{
  "norm_eps": 1e-05,
  "positions": "rope",
  "rope_base": 500000.0,
  "attn_scale": 0.125,
  "tie_embeddings": true,
  "init_std_down": 0.0826
}
Each number is 128 + 24 x the weight over its row's rms, rounded and kept within 0 to 255. Layers, rows and columns count from 0. Numbers have three digits each. The size before them is the row's rms in percent of the matrix's.

# up: layer 2 MLP up, 384x128, rms 0.083, rows 367-383, columns 0-127
# down: layer 2 MLP down (transposed), 384x128, rms 0.0829, rows 367-382, columns 0-127
# gate: layer 2 MLP gate, 384x128, rms 0.0824, rows 368-383, columns 0-127
up367 096:102165116131091136132113131093132147119122110125100117076105123128098102142097110091151108136112118169065151151126078093133144121138150142107057147134109152167157140171127154109101120123146144104100119116158134130160108126171110100153134131116116140139131147130135168133132129101119118129110106145156129121053141138107119137130143120139099109155142096123101101130114100100107100058112
down367 097:115088126102134144132120163165145128145097152111133137158129125131160128183117122102144129117150142134123098115154139124118128180148074162097118148151092167132134125114151143150088141113120134138095172139143166155115135107099151114086162157071153136079115112152135148117114125122161116101132108132158100179130140097129159103111149135121126142140137122108123132161101137156096115054153
gate368 092:105139099101092166128152155108171117099085138126173127183145128116141160125128122155078094094139112140084142132105124161150129118135081126142162095104146107112149131148164126121119162140102132078104111140098096144111128117089156140115122175087139127176138132113157141145123099139136133143160126097087131151148123121100113102099111131137178145147162106121136097113156122170139118137127
up368 090:112143176156158151141120135152081161154148097114121142101119117126110086150146140096173193137112156147160101109117139135124113156147145130127076136113125109131170138100123110126096108119138120178155148088141108115144145140158099118104128104115123120084124140134112145115148136131121146109102149164187144119117159128154155131182131093139082094091083139119089144126110126093139131137126
down368 085:141132081114138131128112099125157112111115111157109115163110108087187163105135145148108152139158105106120138107143100138123112109129067113125101132162130133104121094151108096096162080152116142105142093140125151100098120155113115180134129133120114145096130159115127115126080124144132161195155121149158109174137120136152141151115097156129115109178164149133110134104120128137179137137159
gate369 090:147172127156166151113115153102130150169128135127150139103124155160130124098119143132105143080107147081156164129142143143117127157147142118126145156123134162082113148150119090106146135067121076100129162142083133094106154157120091125049130089121133125117132141179116124090144122111157109109110107158170087162133086123119156107125125144119145113123141124118125144127120141139144151116109
up369 100:148152152117136145144157140132131099125130161148122141148129143082130135076072138141134134142147103138139123105136164174137102121120132168161111147133117152110150131120115164189142124132129129132083144126147115154170131134148144170099170133178136129096131101128128087123132181152154094161111091158138097151140128089126167125116155155171156106097119167132130100105119168105120145118099
down369 108:140112112146126117168142134084159120126158110135125147120162128122095106103105119153130136127173171123145118113152122131112129132134135101105113138130126144141092062125136105085135107104158153160141157205193134060141177133145123125098126134113106134117132133135149121082120139193094092137145119112169141139078131128137144129151172105139136108116141119119119111115126126131166132140107
gate370 106:117169076141174103106087104089136122088150106158129136158117102155125146142136151154123117101123142168132081101107098139113092140127145141162149108114148127166121136137158134126147089138096101138129141122110141101144131116142157162135111183113112099124088123119155146089135167149136094083131113121092160079142127131150136130149086147098105117104143155116110151110149130104119148137073
up370 107:153140112130139133127117112104121139141162098056086109171155179131134171124170122137129091108121159130103105145131119111188104140118137132101128105156125102113146110140142162098168143126104108086112122138143126130109116117135154194135131160136108111122133092100159129085135120121124106094136102119119151113097136145145130155161120132113161141080116127144123084080187135157120119116148
down370 098:123118122094121088175126168142162129114113110149094130126150145109144117123157127144136077147165105084143144148146156107156150136133115107135112133109137117136114106184096115109129128107157183144138118138138105121125130126135100105118165091072161121188195138143143083115102097157122121155120131128155121116170130182139134169126127105150108142142139116125078140113101118125155124102132
gate371 108:106180150115169147176120122145110169094119118111138084118167163100139102098117143101131112124110100158098131100126134099146135163146134143184170137141127157157081105150121139121122117108085131119111124131166133136136147121179151148121149097103122144125103146143113127107114135109173092103166116131092188149130145108106096156124108130146111107155115157113150120114121152136147183116146
up371 100:147171126117165137146150105144102096135118112093149143097132130089144140115125123099121147114097135120144147114140138096159099183110090125142119153144154102156115140120130118147141134097139158131112087095139166148142120112133126082115093125141086173117160153121123073094087116094148097102149112116160114129080126092130106120135108124124152179121160139123130121097110090143135197152138
down371 101:138095105102150095094119131129131120104145164129172134106125123183124127075087178158136133127090141111155150149141128145157124159131153137123145128124104107130108129112108116138136156131158101133192125100166156073118173131109115170155096113123168119120152124119104170114152145162116138122102126108174087126126136136152130115112131107116145120070160137133142133145146133142133105192123
gate372 105:140142126071122173081145087145113170109144170153131106139112143143123119120118109103099127157133148111137148111093156128123125122151106123157138156164130120107160157132074111173088135071118134120113149106179147149116144127113106136133097134145122111126110134067143130123135099145120113090155175092096140137110136123144111136136111140093108103166089142123170146140101079099126143147141
up372 109:140143136131104130142120108129135140128173128124117099170121135114133137162133122136135157148107141129138151143111141167120093104121112094126142094130136174151100097124149107144131132123172160129091076134072159104123150122128107150114134132106142101105089153160118072115115131115127127128141077095152089083141156163099142124105144083125105136138160180128155111083124167140106066127101
down372 101:105119138133136139171089098132130112159131085102114163064107170132120118131151140173147156114114118155145152128146120171153146097161152137140107068101117134129130118110170173100118149101160153147121145109111097158140149145149138143116149115088138117129104162160110119112152150157091140160118103168199114104142134149105120108138129133147116124115118136137083126100119108152116088103131
gate373 097:128086092083112134125082103089112092140098119133149119173163156178119129150136100179158101131131127103118125149151155164138153147124158143100139151080178120098115113139133125123133119108122135130149150132154161078124148153114149117117118155152106114161152137121187184149112140134134131152127133142112079112107106144103104147116160104154137138130178126115175113118130112113129108107143
up373 092:113088127111108111121092082102176107150140170157154129105136165138088115139126094158142097155141136166115110150121111141141140114143151132105141140122129109083114115132136125144178077106136124135144104106114133111120136127122123112122145094154093160148193162130143122125093129139111105157123085115134117096132132131087091143130170107124146112130184132131130114118103120057128110168172
down373 097:144156102108116141178096148161103118098138133167121115124132091099117129118083104103137114146162134140124133125162084115150103159173100148087115147115108133156091138104107114129129132149116149115105164156139182138134123161148133165126164156127117123124108131125121159128124131157145134151165089169158124107118105125140101123055099097161131135172114125142127189098127099135160123131110
gate374 102:091144124165144122128169102152101122123117173146139140130148099148106113151111136131104184124065160153129091121102130104111135142136159121118128114151131072140153160140121138144102113146098103181140117146159096119104147157161142130146141101158083118119126136122153150140116123112104129116165120126150157129076084160089137140120138152158125139144154140142184161153141102098114099090137
up374 100:118123124163137164113116111116113090123135156178043130121101091154111067112111136118129149123107133119143104130157125152072113116110143168095126138155158144149138142128156139109128076152143119113135105102110111131131153109139124109144120114158084129151135173125141150143091129113140115144146160118100101121082110124102163106132129145116115078168134169106163126113108118098108155147089
down374 101:070152113106163136102110105118102119119100104091093171111164090140100144145127131163123170125147104141134131106152136133115119115097130145125153111109139187168121150156122145127090094087146096137118120122097124156116137109145136130120145131172125095090119101093107132092091121105141163086140080135130133119132148148140141188178109133157154116119150127121160121099085153120115136113133
gate375 097:140119126107110132086151148103130124091147128111131172114133150153136118160129108185160120154146076120112087107141121126108111128143125111164124167122148176109140155113139104136151095113147102134149102102092163161121126112087130159115122092112123135179157155144139090148125145114170188132111096122127130115166161111132099100147107157100131145151092141094127098117098124157128099160158
up375 099:134091130122152137086139154140120144122126153120149104113110152166136144141125165127143149132158160156140120110127104156149142151122136153061128146137096102155067142138100150101135121174107112125157128159111132125111119133178117097148134141178127098082099102156168112143090106132130122133148111143108139116099160098124151128165117131131123109097070141163163141121121094153103163122075
down375 103:132105151108114130105137148112113124114091137139147099111100113164096117130160136111120137119150142143116145131119140152185136205094098132120106134146162130166096101108123116081153139153111148163162137110109116119145123132182117106172146124183172136115128105165137119157106101160111095143107098165133140132094155100147127101142130121094127102101119114151185125135167100151114129148145
gate376 097:119137115135167163105139152139120114111117091120086119117131127137079135137133142143120184132132128160116119103122146151145184092168087137130178100119185117161093111140161105095145133122140164122107123105093139129100144131109139126144154155152177151133135143150131126130112119105160109170125162149129080118109154112147125121129133132078113125150128152111143114092063090175132101128136
up376 102:101129141131099148109128146123147117152065109091156155149142155106204144104087146105090108134130079103150127122098133140100108127123143122108138159153124115112158141125108159120126141096106162120152144073106142094122139119119133158125118131078144157132149107119117176108102109121170111119125108104119115131136139114159175162105125180126177098123138111111127146139125143157088149164120
down376 098:147132130086117105128127138144137145116154174128121117158081140115152110159146109109123143133138116148108142151157112167124150106115166110140092104121167121126086130083153115153141125113176094136146101129160098108151107111109129127135128123139099163091078096151117146094106114134151143137091151097111089103099115141103126086153137117151160126132093173099101109124115062120174141112158
gate377 101:129121144103148124187129144149115165123124147144148116112163153150136158126103122170183075121100139138148099127126143133133129119116121120144107129146143097148148134151145118182142152103173137112144097152136101094153107143115101121132122121083102180109124133134103169135120171129170142106120126111141152138169126105140121113178082083132113118103162120153109129138057136151142100101151
up377 101:130143088111123133088108099136101118136152112129103147158087122128118119132142136100120158095125134113126097096115139106163148123134125135082127123152108126119160148119122141097152158139119134151098110103137155089153080139156153065121193149143148108116125083109117040128146111131111093122176085124134119143126106125167136126114142137145140135084127122135140169087156100148105142149119
down377 097:096127122153128159114147148146121153109140152172159162169125103151113164140139135167118138133127116108134116159149114099133120089142127170123144156113108084144141132123121111137104149127063084126151107130142132137115155153108128157117154083152153124061108128152110155120145113145136135075132171184148139157105102154132079172120106157141148142111098136116115114180105123148131134147113
gate378 106:087129152117149113127106104092096102112126120099172137143113151118137098092129160140128140142110118143099130105137182135090119115143117119106134127131148155150100208091123090131152119155113119093109139126117179119088143200130132118110139162166138053111119096144107120137134130124149104094100134123170105153115127123153099137097146126095158118113101130131132105106147124153130103116126
up378 097:146136126122079165084154154161147168131151144176086114123097106118132120126119120107127114118128121121112137106126099109148145117140129181127123148136124127110170071181148199097136180108130115169138120161128092120123095088123114121090130108089124141131179117119153143145149129090140142112171121148113154110132119145085164134120131151158133122079109141114120125136120104122134096105135
down378 101:119151126096131107147114075135166125117133114203164149120137125156123120102138120126141144148105144185116122100128196138090131103169108055130139164158128139107123175125129156110131074091148114095122130130146108145144149178108119137116113145151124148097099151124153089135113108118157109134119069124157114127104138135150153125138152129123134118117140101101102146107126134144101114118146
gate379 081:133109106148122115123150170123104123101133161133133077157168120189111135134151086114125105142113138087149132157139109131144071134077111139126153087110098094170103148129143158142138131133117114132162159153116067155162157118106097111137081110150138127148126125168098120146107155132112105089118137116139138142143155109172163117115114136089146117115109096118080115114095132150128133130153
up379 095:130106102129131120130100087128108164140138089129138126157117153150163139133171095155128078084158117106123113145119092112129127130116095129097154129097115114145119143145121140156145136160081117062120102124117082140118147108102099126142120103091101154166072136152139159083119103164152152101148136127116151165124134165136124149149135129083105096130156118161122104161131117156100096115105
down379 098:092143122128122103097102154096133129123135136089118163176085127126098116176139103109107158106117135120126164156092132138092135144110116182102130125121127103136131096128182133125162134111107121118116128100129158109133091147131117129126206123123084141129105106140102108177131086114155166124130112148146104113112118102107126114115125102141097129110132115185107154081114100072130140147122
gate380 094:181147143079105155139124093115107125098116097139120131159132126177174138131101185123138166096139089126155138116135112121160168170099128132107131142108125166126133132108158130106171119130127135119130102181137125136127134133114155119138121117120182160092128121153133118107116089096155137102124105144168143136107148111089149062133150121093121092142130139121121124146135135157122117096067
up380 091:092101133174119181155161103080148137129112125130121131117153162069153140125115105103094160093119112126105141153109127124111137103130127125180078097160129137171146136154104181130099113140159103133134140152103131108088166122107126091162089140123151161090154138112138127103135145132126155114119144138137152118149160129096144145158138160146152133137085123119151140103130099105082135147157
down380 092:148140154110154122125055120079157115155129165132133130134094099124122127120141113134129162143170115170128176128162148124119155161091150105080122114132157175136102122124140141093144065138131103148135115137136106154096147116075130120130103136128138144136160105128094164138109143094111097091117116113167104140106105122158134150141121097129096097137111127112121146129095133142162181090125
gate381 107:139108134105163124098117128149098137110176142142095156141140116136128143090093130129136190114112143120130153108154090152109129098139120125142113119108145107119114127132133183106165085133151124148175118154101141156119118117126141139112125139164152090153123127106088124127158111072144125084103105127151167129150112169096130157122143122145135159133122169111189091105162134169129084107157
up381 103:128105161106101134092109138154135131138124142153146157137136163135085120147118137165118166121123155095107127120119136141100125157116134093156104075136149097110126151164133111127116116160164143151133144134134113102143125121116087130137130122140110108145146126152058206158134093101155121130152120160089108126090101153140083091105159122127140128090125129168162150073129145145136094149147
down381 100:146122094169123113090134147143089102129180115172114155122140091164180133106120124131119093136141183113152084135192124123155153114133155145091154116161107116142101108116153135132106128137100126117153099129126117139123123145070162121091164122145124093119110165135122117067105119148106111123101146108132077116140112140145109136159142094139097145139144148113148119131129138156122116079142
gate382 095:123175112119131120107093106124117111139176102066143160124123122120130133094109100108126124083135134092106189139164131147128132121137164150080115052140102121103129119132114129148095135110157115126104102173116114141130129132118129130107118132139140133142141129108170115088123133108145075098108065130113122118118119136124101108181101125104126130160174139109073110099114103144116128125154
up382 104:153107146155125150123150122188136161106115163139120097135142127135130150152104141191168141163112172123117118099114112118115121109086139158132094109119193145127114143132127158139150153152085164132170153153131152135091107126103110143154134137133131122120136086131096120140095161142095132158143157100158118149138093138176142168139126165144145137152072123141159132146105158107136143129099
down382 093:118132137157133126138114103077113069134154114096126164099113156051112119096123100103119146102137141176094121148130165124137092153119113098112147166162097124142161139119112101123129150138097075100081127151160091116145143145131151097109137116126100113109117144117132121115099076091164114088115142129113121095101131126108098114136132128124102118122126101089115129124116150145107145146176
gate383 098:097120124100113152134131097155085162128139151126128144153121129097128136113112097138142083105148152130154079129092134125127137114138130167136133110134096089117116127071126114143134131138139165152116122154124121152124130114116143152108128131085114166098107154161106170132168107092168105151121119140093127151112145101111147129105142125126156132095165130192076122110145091177082120066124
up383 102:111079129149130132096156168105100131168158130156117156106159102136126124147108157121125136120098118160112132115105138131143133143142080139138155150103181169080110156112144138175124102176125146133145109115069125110120152149142119173149115097131095119137121147111140114177156157168115137130140066129117122145121142133097121104097161151130149119163154144075131093121116139116096121137108